Weights of a small GPT-style language model, trained from scratch on English Wikipedia.
Architecture: biases, untied embeddings.
Training: a variant of SOAP for these matrices, 279M tokens, 4250 steps.
Each number is 500 + 40 x the weight over its row's rms, rounded and kept within 0 to 999. Layers, rows and columns count from 0. Numbers have three digits each. The size before them is the row's rms in percent of the matrix's.

# down: layer 16 MLP down (transposed), 512x128, rms 0.0786, rows 295-394, columns 64-127
# up: layer 16 MLP up, 512x128, rms 0.0785, rows 296-395, columns 64-127
down295 102:455484494451438430496532521446440535524541498495500493544443502453574543511405395501513488501463446491537536443544488521531530511535510501518434541533556506490439581509478454453482519556498560
up296 103:484558505479535470455428464564482555548467571498497528601558508525474428506522455481459454490500505453520524493490533499550503567458513462458522486557486517467542548461553459538541519503406509
down296 098:449510525561542507586515550429473526474534574509513477583576467436530543590472500542486508438490496452468488487452437501487556491521499487544507509484493519458508490547557396500488462523511504
up297 095:524408541466535480503487489475540492511464486451526415430550447442518475494485500488498583557553550538533545464500475556422499555422408554497474451516517486541513485494513472476528497494509439
down297 093:465526526594426510513503458529536530531509473601500495500506582498544461539539482485493464534535408514510441461487532478559475418572499478527507436520567480496532530431456501431532400502524497
up298 093:523528483562506512491516491434516449461495515474484414508498522518503508534585500506532521506568488473481481546454443481457542528479462528531512424498462514444471544469501498433444514451461489
down298 093:467537415520536523561516516509504561524561528491477509535489498453498500470508552554475501522573505497394516417498506473491466518476478426496463504536476525491485498488561490459481537405499433
up299 100:496510502421499528411558544475427551520485534513498488448448478519528514482486534460528522487531543476477529463477466438476493436485465558506480489510496470562573532423541449474528501472563494
down299 097:508450480507557527482459469533599459512416487500596421494545577481545526510470471487576492554498486446438461459517489431513504491514492481484418495466440457516494478539506483513575496461487479
up300 108:486507512550478536508604474514390479585463469504549439453493556514465550448521541510458495541477522510497524544465491480510483497466460539472435423485473534450496461483486499455483575563527515
down300 106:486482542501524493483544577529493436421528561495459491489474512483508395468450463465520475498531485468488475408534516492504505468536562494500449457488494447504482519423505524438513562472487497
up301 101:477493559500496491450533448526498469477506499450557467522556538518514513509526555492445523535529502473514564471550522529467522548512449454487460502546518510489569558475574484441512517584558426
down301 091:541494515428533446427481533468514480518585455492503445512518493488525534522497454531577507517532482530497533560486481490458548533419473515497423509479482492454443505545428475420509558510531501
up302 105:476446494485492494529476470512562543477493520460499485450549526519456559537534485523600519440487438491492542472492542514464419484528525468560487547531469479419446521503499448457467479552493430
down302 105:455439521510465493506436484480530539543540522498479475548440519504497513559478447471552506517496496479435552528467484478498601471460549479555452479455532521402487452476471479513550478470478484
up303 099:504553511465458568567498449432501481444601473517539522472526526533501518462463475494438452470535529514543531448547544584582549497479477482431468503484545543493508547496474549564426534447486531
down303 106:526500479559531545449467536497491469525473519550404508514445483526421560489485528493448478528493524548474473460472455521404529464508485564498484492459449458471487476502521476514489437534482527
up304 097:448477441510487565511486522544491514477547525470508530583588487534547495466493520626549494517541507545549548535472536532513466487517457458533532490488467527499511573503475526524437459492474609
down304 089:573466461477496481556537449506584446537515448485573478525473496455470549567486542474419494453457472475485476483505493475517479555484515549537467506476536541455543486495570471494443540516507396
up305 116:461546491505499462507453520403520481518505496456453492398570469537505481497550472459532518413561483507495552438538489428526490509600536488489501509462499505450519480548469507507451432516526452
down305 121:524576569551475554462454430491471553486497477475464518536476537481532480480473511445545493557526478524464532483461553530546431509549555519519587430545487545470503557427428547488538478461516522
up306 099:518526534448510479483514486522533548485530518585513555458514529501438458524428457512514491580457499514507496470512526500460507463484456594468415500556526389547513496552472506523469457457408504
down306 104:475455512497481542425510521474550555524471547531466420494513499404421510456545560471407480457524395482508565435519433511497481465524528512529495499445510582520557540482509495518575464531586470
up307 104:480573516461492494489476480573554467521545484465535569479469440528437470458493467460518511582462434458439497556549508506493564544429572539536504506553602533476493491488452479508516462527514534
down307 102:554497477489494474531467502481477519518479543501513436513490536484486466495429478518497476458552524505485499563517502495532429445599451411487525483487440437509458420453519493445506539472428520
up308 088:542422466491465525513467440503444524411517520440458464532534547500425494537495526558575516502516514460513554540493478516514508528476517501535541503533526462519497406526453516517464470511543572
down308 086:516535510447511464466537547489542481560444386487510544428504556461486425473551454468456544435529526535496448517494506443471524490452561478569495458539537503477518476523512526517483452466481465
up309 091:441571514451530542475447517457475528535471528492444482491509446513448538491488516525485458464524457529541396428454489472438552560478486500455448475614450549548459462533444467494468542438446487
down309 096:498456486499534497550502490502456491511521457523584532497479529514471481460550511438491478546497497416481586595592532495527489462502426496509502462526473476470496476487504507557514444489478512
up310 107:512498473535518498421563524502535464506383413505442509429452500513482472512518534505592518563497518489523558504498499469458452583457481486518517388527432419509555483529491456476467525464445460
down310 113:549494511434485449584531509533470480473562560453496525506475468544520543390513542534413532452517532519504518470587490484532491503493453472438427458509447479484499549506515458516503451547490555
up311 092:511560510472529445471450554427530496461460504558559480530444525435512514407563551526469542522478494521581493422565455554525462534463554536449504498455537475497479539473492576508502559527527543
down311 093:487495517467504522469537481569543511537537494461548457524473465481519452558485541462495530502488511500528496519419538440478476482491466520455495509534522497443484527483498470478466492460439508
up312 107:543519503497542481496506506526562464418541617515491526518504503448499539576508514472473513592492491454525457442533509435568552528486476562470513506496515506479482527450543517575460571500523512
down312 105:465454523521480477482563463536502531505483487550475517474463483562518535405409474483568415459464506504496537481551547447425510517558544465549509495539442442494548559562519499516497425485558540
up313 093:439523508464448507485502450524505495559555509444441533497473470545510497469475548424558600484503488435537563514493493490465477418490493530537495575473510594481478417495527473527554460458509537
down313 093:474486511531573493470439525508464500415572518510502526503571514532491456505471495525457522505525525437477538535603507569503518561493487493490473477534474386520486576458518449513494467528504495
up314 099:488568481468541427516504517496525511448517520524594443445503482546448479497514533494476481412457482519529467590505490536527520490482517421486473411449461496514488488459548453492439477470484436
down314 090:527504508563466577470536444457408454492449493525493535470541586503534516496485481447507512554501470496489510466573416517484469488449497482508512497480543531463488503520499567472488381522457456
up315 098:441535522485451522505538432497517497451491434437474423495527475540478432504487521530544522531491543522516503487435542473441491486570424514481536448512468405514493460525525475433491436492451471
down315 096:492477536580477499534496537448518537481594442541480506557454456481512542537531450515533575516510477528519567454455472506446547485514481487458445493478490508424478510477510475582501475359513511
up316 109:522518588456522496464495501465417426458566506537534499496484546549474484536483485483442537518483530530505525573502437458492490539449500484584475567498484469545526500472466523485429563529513520
down316 114:448530561500522510571460445508488498481467452498528469449529539474535459549542545542506495535486571565550500501501513558577457467425433523492516519488513471532453480534500496498482531477414521
up317 094:455456553469529554476578512518554526487472475535457474478493456519424502496492472460444549464508467611470540496376491429471496476476455536445480500591477468520490449476520520529518483499499504
down317 092:574517516577552446505475514527480446520498504459532455480467538495536482488530499429505497531437510470546422548557489502482468579465521439528501477489521484499502483600460466486494518477413593
up318 108:550525551498477531436435554473478526461459509458515457446502563451567511456534454490489488560486430457455550532488519504503450444554479486511534405472522461394442489466519458469560534464488428
down318 108:462495454521476515551540479518527469445533517535465554471563483533427457578508509468469486424461525486547471540486482559552447588496466514453468518493565474535529551498482572494464497468495561
up319 108:513553442534517494467410507509534473561590536547567575517534400514565539499621506537530557481506542504538495480490525454469447496544500426511513532519586495514511450490470506527516475523495509
down319 117:570425476462529454558508517508539507517470543490537574455481455473583481457489479496534530565505546498454511533439500527539422462488569517518467429466523559562499468534525472488516522536471471
up320 092:513505496496449528501555471527463520454479466543462444453510467452441450442462501473585466487500504495474516572538561449453507430488487525462419526493452457512502513496451440529514508560467538
down320 096:470434479531420497500496515542557537449523463467522521474537525480470530523513542512518482469452442547539530548517501566490499486534531504538563498612496482488478506519580524544482508464539538
up321 101:493481523498497518464466540522527536512540523545479407525522446573463493452500503497441483490506523489504509519524502521518511525516504474533528510558476545437538538574565505477594510501558483
down321 101:505503502543532522569516464503462543509540477521530509463522490541490474479557523381490583588506471446440505446551505479466513462553600528520498534510527509551466494490510471507502473522536530
up322 098:529477415529510477549484534462573452469487518470523531451525521403535452478523450474517532501488472477533470484490584480382511475486580534442527545493514502487514534535500501493534437431506448
down322 096:555502569439493466460520458470518570488545543521491521472469441501425431413436412513544528517528525532488505464517512453524592441458520436553549445473479453447489474513524476482409546521502548
up323 098:459516582462568531540455474500447489488561472506501510478578472457565415585466514500535422476493538485465553536464462474481434440491533499534511515487537521457544458530488481527469508576483518
down323 102:512468528557455544444545538500535486546464511547481524519458526588545418479541501588519544534470477448464534544523489559500503489534479494526518437495440474575565502464517511460480498494564456
up324 093:488512484528386488541531456565490486542529515479573501486482541470573508494532551546438536495524456472514401533500504515480510520461496526518547497552568451466558504531503501488457573466470547
down324 097:490490514476459447504423546538495540483486525491491462465505447511510462450494425453455579467512543521522453473499439501495628508546551491477505544488538473466484494474514512503531495540446539
up325 099:498553506537553454551556464436437490532493415481520555481480453505488538570498496485536473540535426495483540524467443443439473506523462504499429563501536506450532472498523453486499574499469491
down325 096:512460470474440515461438503563536470404545545462452513565534560420496550474524454499458499424454526464428498496508486484526525545504530490527478497494501513475486569508485500578517520507485568
up326 098:577506542465488408438450452479515519528454465520496497407511479527461461500429527467463472503507466507512537519443463412475468544483525485476530480557488475464489507463449463545464441470504557
down326 094:502498504498485557541536521555508495496557504474467511577455430484411510540575468521498550469473458477497562559453533529534537472534478610513436484423546550478494522541515545514473515492459453
up327 100:496546519510473448469500497485507516422490475466474592576463504494513449454502507521491554493484488544499564505512432549579488508462454511492477536523456513516537473513603488539514488585511417
down327 104:525417499517513516551544442519469440531502461479566484506492488582479485524473574467432450564526510486474576533523534525480477526480467484545501498547552541516496568522512585492515540595502487
up328 097:431453511511525498475513482556498502516498446521545363503454523534495467580493452457496490425469523496601530471499506519538525489508505469476513455445522506514590492500569485557465538481491546
down328 097:531516524511584548557435458551506543497481491492513550490452494452518565453517496501540502551463497441499496506611492553405471440500494486546518438510525522501474511487528466557527524519408565
up329 097:463490515499493522520493537422462430423547464514495518474535454451505486583469480564511521411517460468542527487516422533497418481470492439530466561518496476508491522481603482490500573470440502
down329 106:549506512494506406503488524534503429558461443441433477464466447472434545493500516490511508513539579457535487503542497490523480440553532564528487473520496449601503541533577498542542450541521538
up330 095:560534430522448521492488444494496480487521449505490533519497536568464537555508451548542481531451542444450467501542518472483470514490460471535541495482477445475454500525471495494550438458503603
down330 092:584502474485601549528488536439527492444577524550474431539508491462483529473460544456403502499505489483469526459567483456500508524519577499571568496505456518430509537469481508508515492550592503
up331 097:483487528452500551532522497510522465530478559498454455506481458484506506487502423506539510457480544469538575534585477534465388487528571407458513518512545504486494511540469445565588494554510440
down331 097:491495568514484508458455510573405499496514485515498470525494563502517420458440537432521413469465477509534465506509475473484459508471487496500556447521465513488518438585479546536490504543464539
up332 100:521496426445503548491454486466473504535573592545497577502520538500524569539531495475552496459364539497530490490531521472464505490560490508501467561465462499521529506470497544469498472520519518
down332 090:468494530453562482506517555498543468486521457468508475544544545571515517537464533505378578558563448491504463533484453492465528509528496520514508403554464503515481490561521457488496456491457522
up333 101:475452529551504412479493443537513475485510490534440480461404534494438512458521510457659498504453521505493463413526462461550519488441504566472428469509415475495494454501460499481504529480473484
down333 084:496514411423546516557510502460485541499512547495581490535539479517531515528477530501368543495527531525497518587529560530457460496465427506523485506516591535550511523490560595474480475509558472
up334 108:539577491499457510421489498478496450526490564592565577461494531501482576489531516513486506536472508506451508485515455505487425491460466406530470495528484517539455593428492520446483459514526426
down334 099:451449493490461546531535574461483472544548518464455450509520516519494498465516504456527500561500469456571513494556492505568492500525568550547543434480466445524536461519466510589635506478523578
up335 096:578573534536497482473470526487481453476504425437486519472503413511469517551561436585472486516423525486457467534481559565460428547525515484467546457578533488459552515444494469527513428491486452
down335 103:471440538464554499508442449455558490483470549597563474524539460449472533565487482432468515506538497519503540439438478476491582540511534548555406490558484485464487492467601518488459513539505532
up336 092:459502484466491542579503509508541481393422534436485497528512594510455529431513485424524584578477534541534529519540530489502477475475558522493550472493505521504514510459540529508510460475479461
down336 093:489523457490489444547559570530524496596560393489502521449496447484481534486466540569465533441485509539509509525521465445528633509517502473574473498499556505504438452525485486475517515487535522
up337 108:468489541457503554495515530463458466475431543474508522494498424507400439469496453510447562440514509535568480572484507459511524523481514520512496489446466482478465498479517512456486490484486480
down337 101:422487494488524499553517504521514523495505502490482442518525517541521513506453494536574551513470383463444529490451531501480450489601547531496494425539521602473489405515518536527511560569465544
up338 104:556530511425482464594525414498468527465520475467528537427466547482529469501502555489493498515489532457520533519486481466447507544489483536524518529505560545508497556486510488501460453421530502
down338 118:538537509458489507540485478453513535587513524521459444532504447487538498451517488412472507525439432550483504506546475592494504486468431495558545485511548570534497573523475498492496457495426487
up339 092:460514461470549446488491480461484508398484457439536502571442413491525521494525453450553524538556487525530575525544528578511461506502466503490473498456488570520590462501429477450506488508590592
down339 095:511509456536520471541520523522532512414541504467523491527505505432464490581564469584440499390462512473424495585505516463469475503499490477509442479452456532500500488540578487523491533518520474
up340 099:559566496472468496535537465487480508536509507392495521472459488478472447507468497386527539496519521499529501557552572507583435450578448500457537454603549467499462471487529495504504482454485522
down340 088:498517538550447524529487439484552542470491514532466464508511516534580501445468453534476471528543537493444415485526432513480545543461520499519485465461423522480514476542496481550569532532552454
up341 103:498527435519485522476429439473417477526517529518505547577531513532502472452514518467501507524583535486490519490495536486461472562524467533481496524537540505501521520491527575486473559552469515
down341 103:486507502496540495537546555459564494518505445460503509543454536489510529499539522472522436538551508465596501519494474492508546544451478400499463492488418551481631477534501415584578457537491533
up342 103:539468589536545472547464469498480497542486494451510470519515476537557513500545455455499422506471515499493481500481525498462458489471588541502483455480513519588597532490518490448461506494523411
down342 099:497558487519514455434497484468437508496468524573448508505500572513472492493496505514508536586543426473519545536462494536525445438505532497572571528535553524465524511495489544466469505525539473
up343 096:517511487477521427487489495459501512486518534457519509534482509495470468488571451526510502435544546451520515431480587546484424537441472504400550475468508452483533510489508503493447469465442408
down343 095:466524480512533499425533534535449488557540479567400490410496447542546463513452513459529473512461458452523561475527544507513527425462489547476498514544572456493450518476443486462458497482500492
up344 099:532518508492448495523561420469458470483448524445560522536545587478474432506548496434483503460481543525532492402473506497488454441506554517490434505490489538529427508442591467458460466512555508
down344 105:528501532477480448510540482547467496384545521541490544517511520539506529515532530403468468466540528468527526543500500515469504490501493414472566494609541513477524528423499531480537528538519429
up345 099:455532588474506432513476460567497477478502465473521520412489514528516483529491457528532544475465513459546472391515515502486483472507516489545471456505423486536411463462487475460525420526538481
down345 100:464470477488473452511499509466431501473545498544500408556524512471460591492459540397478505543524444535488519498475494462463475478513444506479466545537463552473566481523458457511494468481470538
up346 104:447516530492558480472516575560557457529455457493562525464491495499523491494608504501426435478412532493496502424501496417517501498611453464524490429480440456513442470494415497426504518537515517
down346 108:545395484463516538496498508503487505479516464441480470461410561436482465473467583508570484448505485479538466503510499454448497535440506485545481519507491498465530504437504463557563491548517424
up347 096:528499431512497425482475467527496455551512495493473563526492470532549504539609438477495500554491557478585502357504504459484524468514492513566541502515427456504531532524533447498509486412533462
down347 095:515493532544523499490513447521516479481467531392465407476492525547496457534467543608509490459551505556424482512394557530512532515530511555496463459519519552436445541497525482492453506477545480
up348 114:546502481500534528485496465494572509520531527473459500465527469490472502485521542609515517534436509567544499538496572540423475532506560553491510553504497565471417520523453550470432517500463525
down348 115:427497495482495496547502508521489493461492474570522523527449560504539518532528534407502504496548521433515533486520509526568537510480440427515495459497517462588587503517528478485528483512554519
up349 108:536485452485501499534460521497543533445444530380498489442464486516461509477491454475474475500463538462478515504476506509499502516568494488520538532456438531481473458562522482429522454451545468
down349 107:522436599502504508449454494569447500582405491525471494479524506495455461398420485555581516502479466541464567459545467467555461413501494532446512560504544447528551581517571532498511436527490526
up350 099:532518571488491576512545527482536461430586490504532482421569501482592464505490540534447515555470543561422498510449479517554502478522524479438487517475594575533489485452533537563536494534476578
down350 105:517564460376514529469479477445549486479545449488475472542554577491444567580478485592506486515499446494460494438569482486481500470460456547495503472473528511523479589462485531487513535503488603
up351 107:468530377446522498589533558556545531529465545449489435493498525528503552500499529526492507530515480467505573511478521405535510500484553555501474505496510476507534492403496494571518505455469502
down351 113:464475491473523505471513453540508512547471464499547550496477474464455394405509566517549474480578419474521518436482447450526525536506537457550511510501501563457501501497563547551452596478485503
up352 123:510508512515499554513575472541557559502571523507533505526572528509547577542515549525515502531521548511548483501561568499549516560582511562553543536534520505560521504560489580538503519543475548
down352 137:542463477484467524526566477502513520487543524506487492565526514505426553475582520469442503532481521498484441470622546537565463506540519525507499535456505462550507537578468527486519459451477473
up353 100:535503462549502449556442578534455529497462569508502549443461458486475455539492428503562464503520538425456459537459552478474489484508517517488517539474418522488475611490444533463512513476570526
down353 100:494434504503465521406514557486497528536445497526459451460506486505523562488452471549497477601486521517526475526455481520499604533489521513515450511496412516530547471525511422558394533507571535
up354 103:502511510485545559437586525478554512458568465484467436533535535446489557501488532496558474579493495471518590499529549491502472516498479519520427529490487499455489550529519462481499476500541530
down354 105:439554528560575514527589478477451534552476529512518504539516441558464475482520500562402553462520524526505432461446463567462492479544544496485573574512490519485567490490518463492515509565465442
up355 097:518537503589510476469488513544488511538555495482501521495513546502461544431521499510460502563489518505530598491573449539455474520423454399485478441521494489495467591507486465472546478547484521
down355 096:423497426420521463465486498547535444457459436498546480451519532441421496476457480518477468436554434460499540526492464538524564507567534533530421484519498412424497441571553497509515587537501526
up356 106:481473485526544498522505522478534479461482534429512510500460554480491463529426467558439428483540510449499580573533539496465440555569561534577534456486476502466533512557453460489430542554531520
down356 105:558537515420526560500561558479525469551474509513441481478484475485470523486496470504523543557500504522491483545496499430569509427453514487498547565500451474496496498482480558531608522421551485
up357 098:545551483452577538565539525508465554531529528479514445525504487610532523470504540531554462542492527475526472517538628511514548580485453512471496544477446471579497492438477503568551456492475522
down357 099:531571500536462526533562510499520472533434502504526522512512574445456515486475536486450474443441475470530484464542505533481454498400533549439487498479498520471468483503522494514593466541492481
up358 091:502572468528556470519535528559566511483505499483534471481471472561557499463441439490567524467532466548489467504521455518455514555530511548443477572517524521527491508493473483557447491540509451
down358 093:462515449480464547454478544457469509452482446523532551491501528417495479454554420465542492474405449510483579539527547490531552474456518485432518517480535440465494510612496487542410510508536562
up359 113:555523528457566550548477591545556521442487597472495559496545542570468499586469449533476494523485524508490503514505457510553485534518417524516506468516483531538505506456518501471486448511529497
down359 104:486498442503474505516514471555486506431486534430481517473477445534368482465495432497512500479508591464447578464508460516457490497476447496437472409571495444473547479505528424561536471494498486
up360 099:556510594464471505524474432522524495490542462494520433546451459572447456510503484465483576555493567491475450478499552473534498432569474446528468529459451528530569461469516492487441476512531530
down360 103:506444558475491444444484473515500434506485511442493534484533487485508529565493465474473432427498545533473464463519488510481486600437505480525516417531528557460468513545539510510524530463508434
up361 104:465468475452539550467497408465492500466498534506571513524476547502495478487537534438565482535459552540459474485533549481535485513417529547458461609462582398491476538469529530429458493461460513
down361 095:517506470435452434500563597614571515541468510496445441480582475537493507497516498544447507535535464496516488532497496493495556486464448526535499499478464599517515477549499463455511502515467505
up362 096:524548539561434569499499452482468496468532462540525481523543446501525486514435582486503555512560486467478533522518537501497436528436452529535525485503475473513453500501515610505534439528531438
down362 099:465465435524631465515464496532528507529473476517489495561517504501520564422490544514494510537498475489484536503547458529493537497509535474512516436576560521538519447524641451474507522441495532
up363 102:443507461494530530521489514570538503535578524480512474465435520489461539500540513579533464466500560523538506424521519500491501539452462546500473527489509413569488495522481499455515545417546551
down363 104:569473571499463493456526430451511493518447490513452527578560475510451427465491486489499500533522449488461504487466470561482556474554590484520549420494525561502484505544504501519548493549486430
up364 103:440445495533501524542515523508491455548579523507499533553512475530512560484573496510491459601576555458547468461483541428430506466475462483537506508464464502567484420615531490502456507503551477
down364 096:477561496500485516475454538482461550464498547544520476461485510398488567518429473498433472462516507515499473492542462496479553494482547557472477437591543523434499534431513538479494469456433522
up365 097:503539491442484570542467467541490501492547481462518500502556560419558553550564487502534527524476523511545415494470472512576554553617447470523448429494564519565447444464421556528509537413481491
down365 092:515513548529508426470476534488497466580455461558584516481482497467466523478490501526470507474506432426483511475531499481458554530478564631519540537564453520486549535521580473483529551553539498
up366 101:469498457479508492507534462525543507490452478431437546493461497597467486462511543466466556534481553503615498475580575547508448491422489509433510530497557496541507543555506555455486510516452494
down366 095:487445502591475558520492543480547459454533490469557443486480548501558569462566453531501449478558483486493411499544488495448523462521509456573575507538459470586538490422567494451462529495556532
up367 105:463515569508514463511446543491510515467553506494535587531572486513468440532502508371434528528413488490497478443524441554459514506485504494472477449481442413578528483465573554470455496500461424
down367 099:492407465609507578501556488499496564522465483511520449519481513485522490520522487511484517487461479472538471496485489449546437454495540454508557487450492556483512463507516477498510562475433519
up368 087:484579548472473485451464501472557513537492426534445515457499557530428518467508504470533517587486493479528500496489502483580448455502564582515541464492423499450493424486516478587475507487514498
down368 090:467486522498460546451477555521534613481545505518527511539520460451524536510503528536463544463517467484446513511534449533567455466483502457513502535495535524445474506456507447460502493530519514
up369 105:454518520463418544513542461578538508477578501562550468476493541503474539475516468531543537503537507483495522500549510471483577478595513525475558524558503534569490453536415484560507482521553559
down369 102:560414528431522479484452516538433458482555530494442476500496510542469493547471535561513485552567467457514456523500529545525425492476493538595463501450453434492499538440558486474516578435485458
up370 098:519489530450491512545587481541538578506457478515529527492483461472563552582537537468542502474513540476546547494541475525473523501567520464431460523547450494569511552531518461444457500434518442
down370 096:455553473517500634439451536485489464488586538515507443600492522570517452547509526559486555480494537480505496552457513445495489485482517499468531473452441506527514480496517551472544520510549473
up371 103:471451486540465547462559546526526584479493540459443468556404442540549514498548459561508515484483503393512504536602510559516481454423463481476486533498477491488472454457545478513492509500530479
down371 104:525527467490439553483496488479520476512458475575580526537446505558481511424508515483524451501588469540505528514453519479471431485472471474545485458565584556487534413438477506505501494518501491
up372 107:564539502502517551498544534470495586469577514496541564473409485466486517485446537521565519512545489541490525457465522487487494485566492506486517595500500529511506554448519528578521499541468495
down372 110:458468474451564507530480576518450455450511469519534461456447505487610447523437489475487547508453443531474531474502498529483553432459517484497458525516583442536427510509497480499501592461448593
up373 091:499534545564523495412437547495482516477526483541500516476493461543479467552517482537508524572591550500443523495497557546420531493515493482509456524440507577467459468542537492464493361532519510
down373 096:480442526501530509612530476492458480501525451472499552473485462455486510438435513501495445482517520452542471484567499483557472458483505508450583553594494497549496546480496494471541535477458519
up374 105:576510634502420500448536535507441504528526524471502480520523452530544496534547534567578492503529606554545486558427502481518463470496547497515511548508527535495547472507556488492478491470447608
down374 116:564443429503475450504450450525546542505465492531462521450536438492483502539428470553538470516468539479505444492524510501500485508466535581481543541553543516435499499496459497516521425501545453
up375 094:523486510494447472487558488505550504501475475484459496501488513465416532485435539494496503531449513491529613492421563498515424531489458499475507548538460462473469550499515492440507513409522433
down375 092:480494549501434548505469484509522511516502580456543472484564462481563507514536455546443478486551548497522535493514526580474557546519378505482511467453465544499568510526419484481476501504499473
up376 097:491431512466558479430436435511481436514467470492507450497508489505518476564505504497538428448486580546515465476473481533555496502430479455477528445497492475525506514489427517515480491485492419
down376 095:543535485523458552568457493520486459448536495491498480458504521534560512583499497462471490469442546442554456528509542542535452500538465507560478481483472547542545528474491594481498457468540579
up377 099:519492522453534457460526496582505480418545450493544490558523576559486537546503489440483513553577510498485549526514520467594456542452505525462524494559459513470499411477544476448497441504496531
down377 100:510476465521500485514515481485535499521411481444516558439498436464497475470492506545534482485515503555518468478515420525474528417431578525523474568454569500562460535530495534562502509456496450
up378 099:488472574489480531476537460480525499497490505466506483470490504399461540614512507507559565446521500517609502532452479548533454551516525530473532541504507531457531557456497431449521526509574453
down378 100:533448447401484505399549581514491487523496478503507532525451514512434541490507452542497530527453535633500429478544536554555490535505465475475509443469499543469529526482467571463519541519494446
up379 104:503521538503547534438515490496509511436564513495407515500402448594528428517553443378525509518474449492565458459522463504463426528497491466537522519539493483443509516540481517506502526495471415
down379 096:488531430491430538530521517495554497547445522502503477403563500496545559471495486540435504399518533516453520507479498510430572527577467574501474504461576514505464498527626453460475555538498550
up380 102:487482454565495556570535457482523505535478518497526435530509437479461548522458463561500483546559501504545482491501490510450425471500570492614560536525522497430525445511523410537479512593478406
down380 103:564427499479513469496538525541522487588521483518493474532504451529513431457463477461517498448508446614408471554518469449437446500490485493499452483448500492466501538451415525497567548399450526
up381 087:479537488501477502514499433533489595532444409495496559503582477556414554505546488460494570493470489453594462491528607446462512511462547554545525538513505500480437453491528470515560480494498452
down381 090:536503536442529528553481544486500420428502457489536424540490544486480493470515471563518507439506535464443497556477481503533484468501502466505478496534475458539536510542445469527530626540460418
up382 109:501521510527480455482527495576504438394507448514503480539549456492503426468466483473427482507541506515540510456520445488487571469442471484487445435482426438510449470492507466554432520431479569
down382 112:476530538455514546531536444437546531468538438505451512459439540476504542546581556550471506442548501444442469522484503515491489535542547540473532487466509536527542430503503460495583490484411467
up383 097:471540552468511487491521449514485487430480545420550497525471474506537485558528491628465517480475514559491514528463543473544549541577437539495452493578507459507499590471459459496533431462488475
down383 092:481460465427542531416546569485449543510526577466543519404513426487459452458435499400535526505463487523530479485471479530502499478526559469531511417496445550497469478447511431470560498464453551
up384 089:508529482502482519512496449495497413485441556504468476451471455563413537492425542452479504412502482444557523508492503524504447556485446474518513439444483469492491506483452543552464449510474483
down384 098:547443435550534468481513540459506518538505544481564467511520540493533495523567438579522571518535512555519581457551475491515530523452529534455546450557477440474533516478531541521541533398561506
up385 112:524534508536503498522437522559402529575525486450439533470495481496491468535474459463568507491515586515470528434424511492512483577520522516459483509529514513524474448485524483503422411465463454
down385 116:507514489491495546472496514496498475562480485460573496473458462570471405512590607552429444472537503532518524556521487542428546543513478464509452466537517539497487527456484531461439583522477450
up386 096:485555453521498452475431480498552489500480544532539440483462486547487514457464534486484542511548486562550542522480551563492499545484429527506502547625502476579482472521509463559504542513484488
down386 097:443540464506523474505566481368510497516465504478529477493461434480538443477563471495480492509415515480523514414463484520447513499506499514421529550478575505491509475520484483527531506511513477
up387 106:503533578523564496486483496536535568523483502508529539583527424490504509560548518500569513500453455467536546548493530433550577514602550558485529534459556478516527511548480498478523501497567515
down387 096:539497487479477504511497493575497507492508551452495559435530562456477510484486495455438491508548556481526532455455501502490456537450424533504426514552456522496475544484509482522515521459501464
up388 099:540422435440462483602506457515552544531476503431489488534459508483489540539547504494505448497567513366507503403473379503502495566586527460436495483500483536515431432475484473512540490498491529
down388 103:508460544534548504474518550481449488505509521482514468523506435499519548446485536602494493530455442482506513447547438495493460453466581561520472524467483475512587517548461495452497526488508497
up389 104:528460463468438530565485524545503533442527460559448493530535541508562475555507465485540568490489621440483479491452506451484450495454540457473518446474517561480567485541540489487455538523495499
down389 098:528551534523494524490463447471489429529473518463480475514474443473466532500514567440488476552450544539478511572499526554528509489443406537521538544469540450558463570544481499441468454516497462
up390 104:563520464574527476527465493424527512489534526547538542514502485499447596497501538532574480498471478500586392490496541458516538497523497521502429488494555461495478497482490493536503505511566483
down390 099:469563428481497499477507518555522558393555492465554537451429535508445424512497534470471524478458528486479561552513477530503549460505472514460548538497523468523518459431511558481514476526505566
up391 107:487480463461553502532536488465506501554475557494557518552479547506518453491443482460536506510479542524505508444499478504550447534520526499408468516518592489538515520419556539481560446575536458
down391 104:549486533477478463479556506564646567535460497489496508389514573486472501557427534530412526547489430546459488540432511484514517465469571466523506512567480539498491486503551531530515508513497498
up392 102:524514426453434420471444470449454494500442464460506491403475495478450566479506434519483518466485460498428548503467496484556511502464540448513527514425417546541486503520593424446409523440509508
down392 097:538479526567509561505486559512517512498523539603480487476518537507527490536521486508589474512443528576517454545517473485392474543500465432521482512498483487521526536520528585457403516513524501
up393 103:513508542515468508563523474461433602501521510443492467489516536487600507469486468444491527503478512515562529550519501556446522526481541538504470477450472464480540442418539442566442508546522533
down393 097:526509460473480400465458530503519558443486524502550481452528532548521534577433501479459472410500476493511496483530416481496466469527531523476511487528450466486456524512504510482499467529538556
up394 099:474543470514408510494397509447463453501489579506505439500523523488537421509448488494483493468496440539467544535517441411537581491522517493559474524515459479541529489446534567500472523462482495
down394 101:452504497536411510575477519542454489478523483473491471550465463577462561564441566474523435441504495520504474530467477535454509538541479528523448535479497474568522496492505533447506521550460518
up395 093:498534560402479474567584528529516474430474495420523514433541525477525450489531525519418452429503478451515577529531519494515520517545488530519532489493496496500559440503511592509559460557536502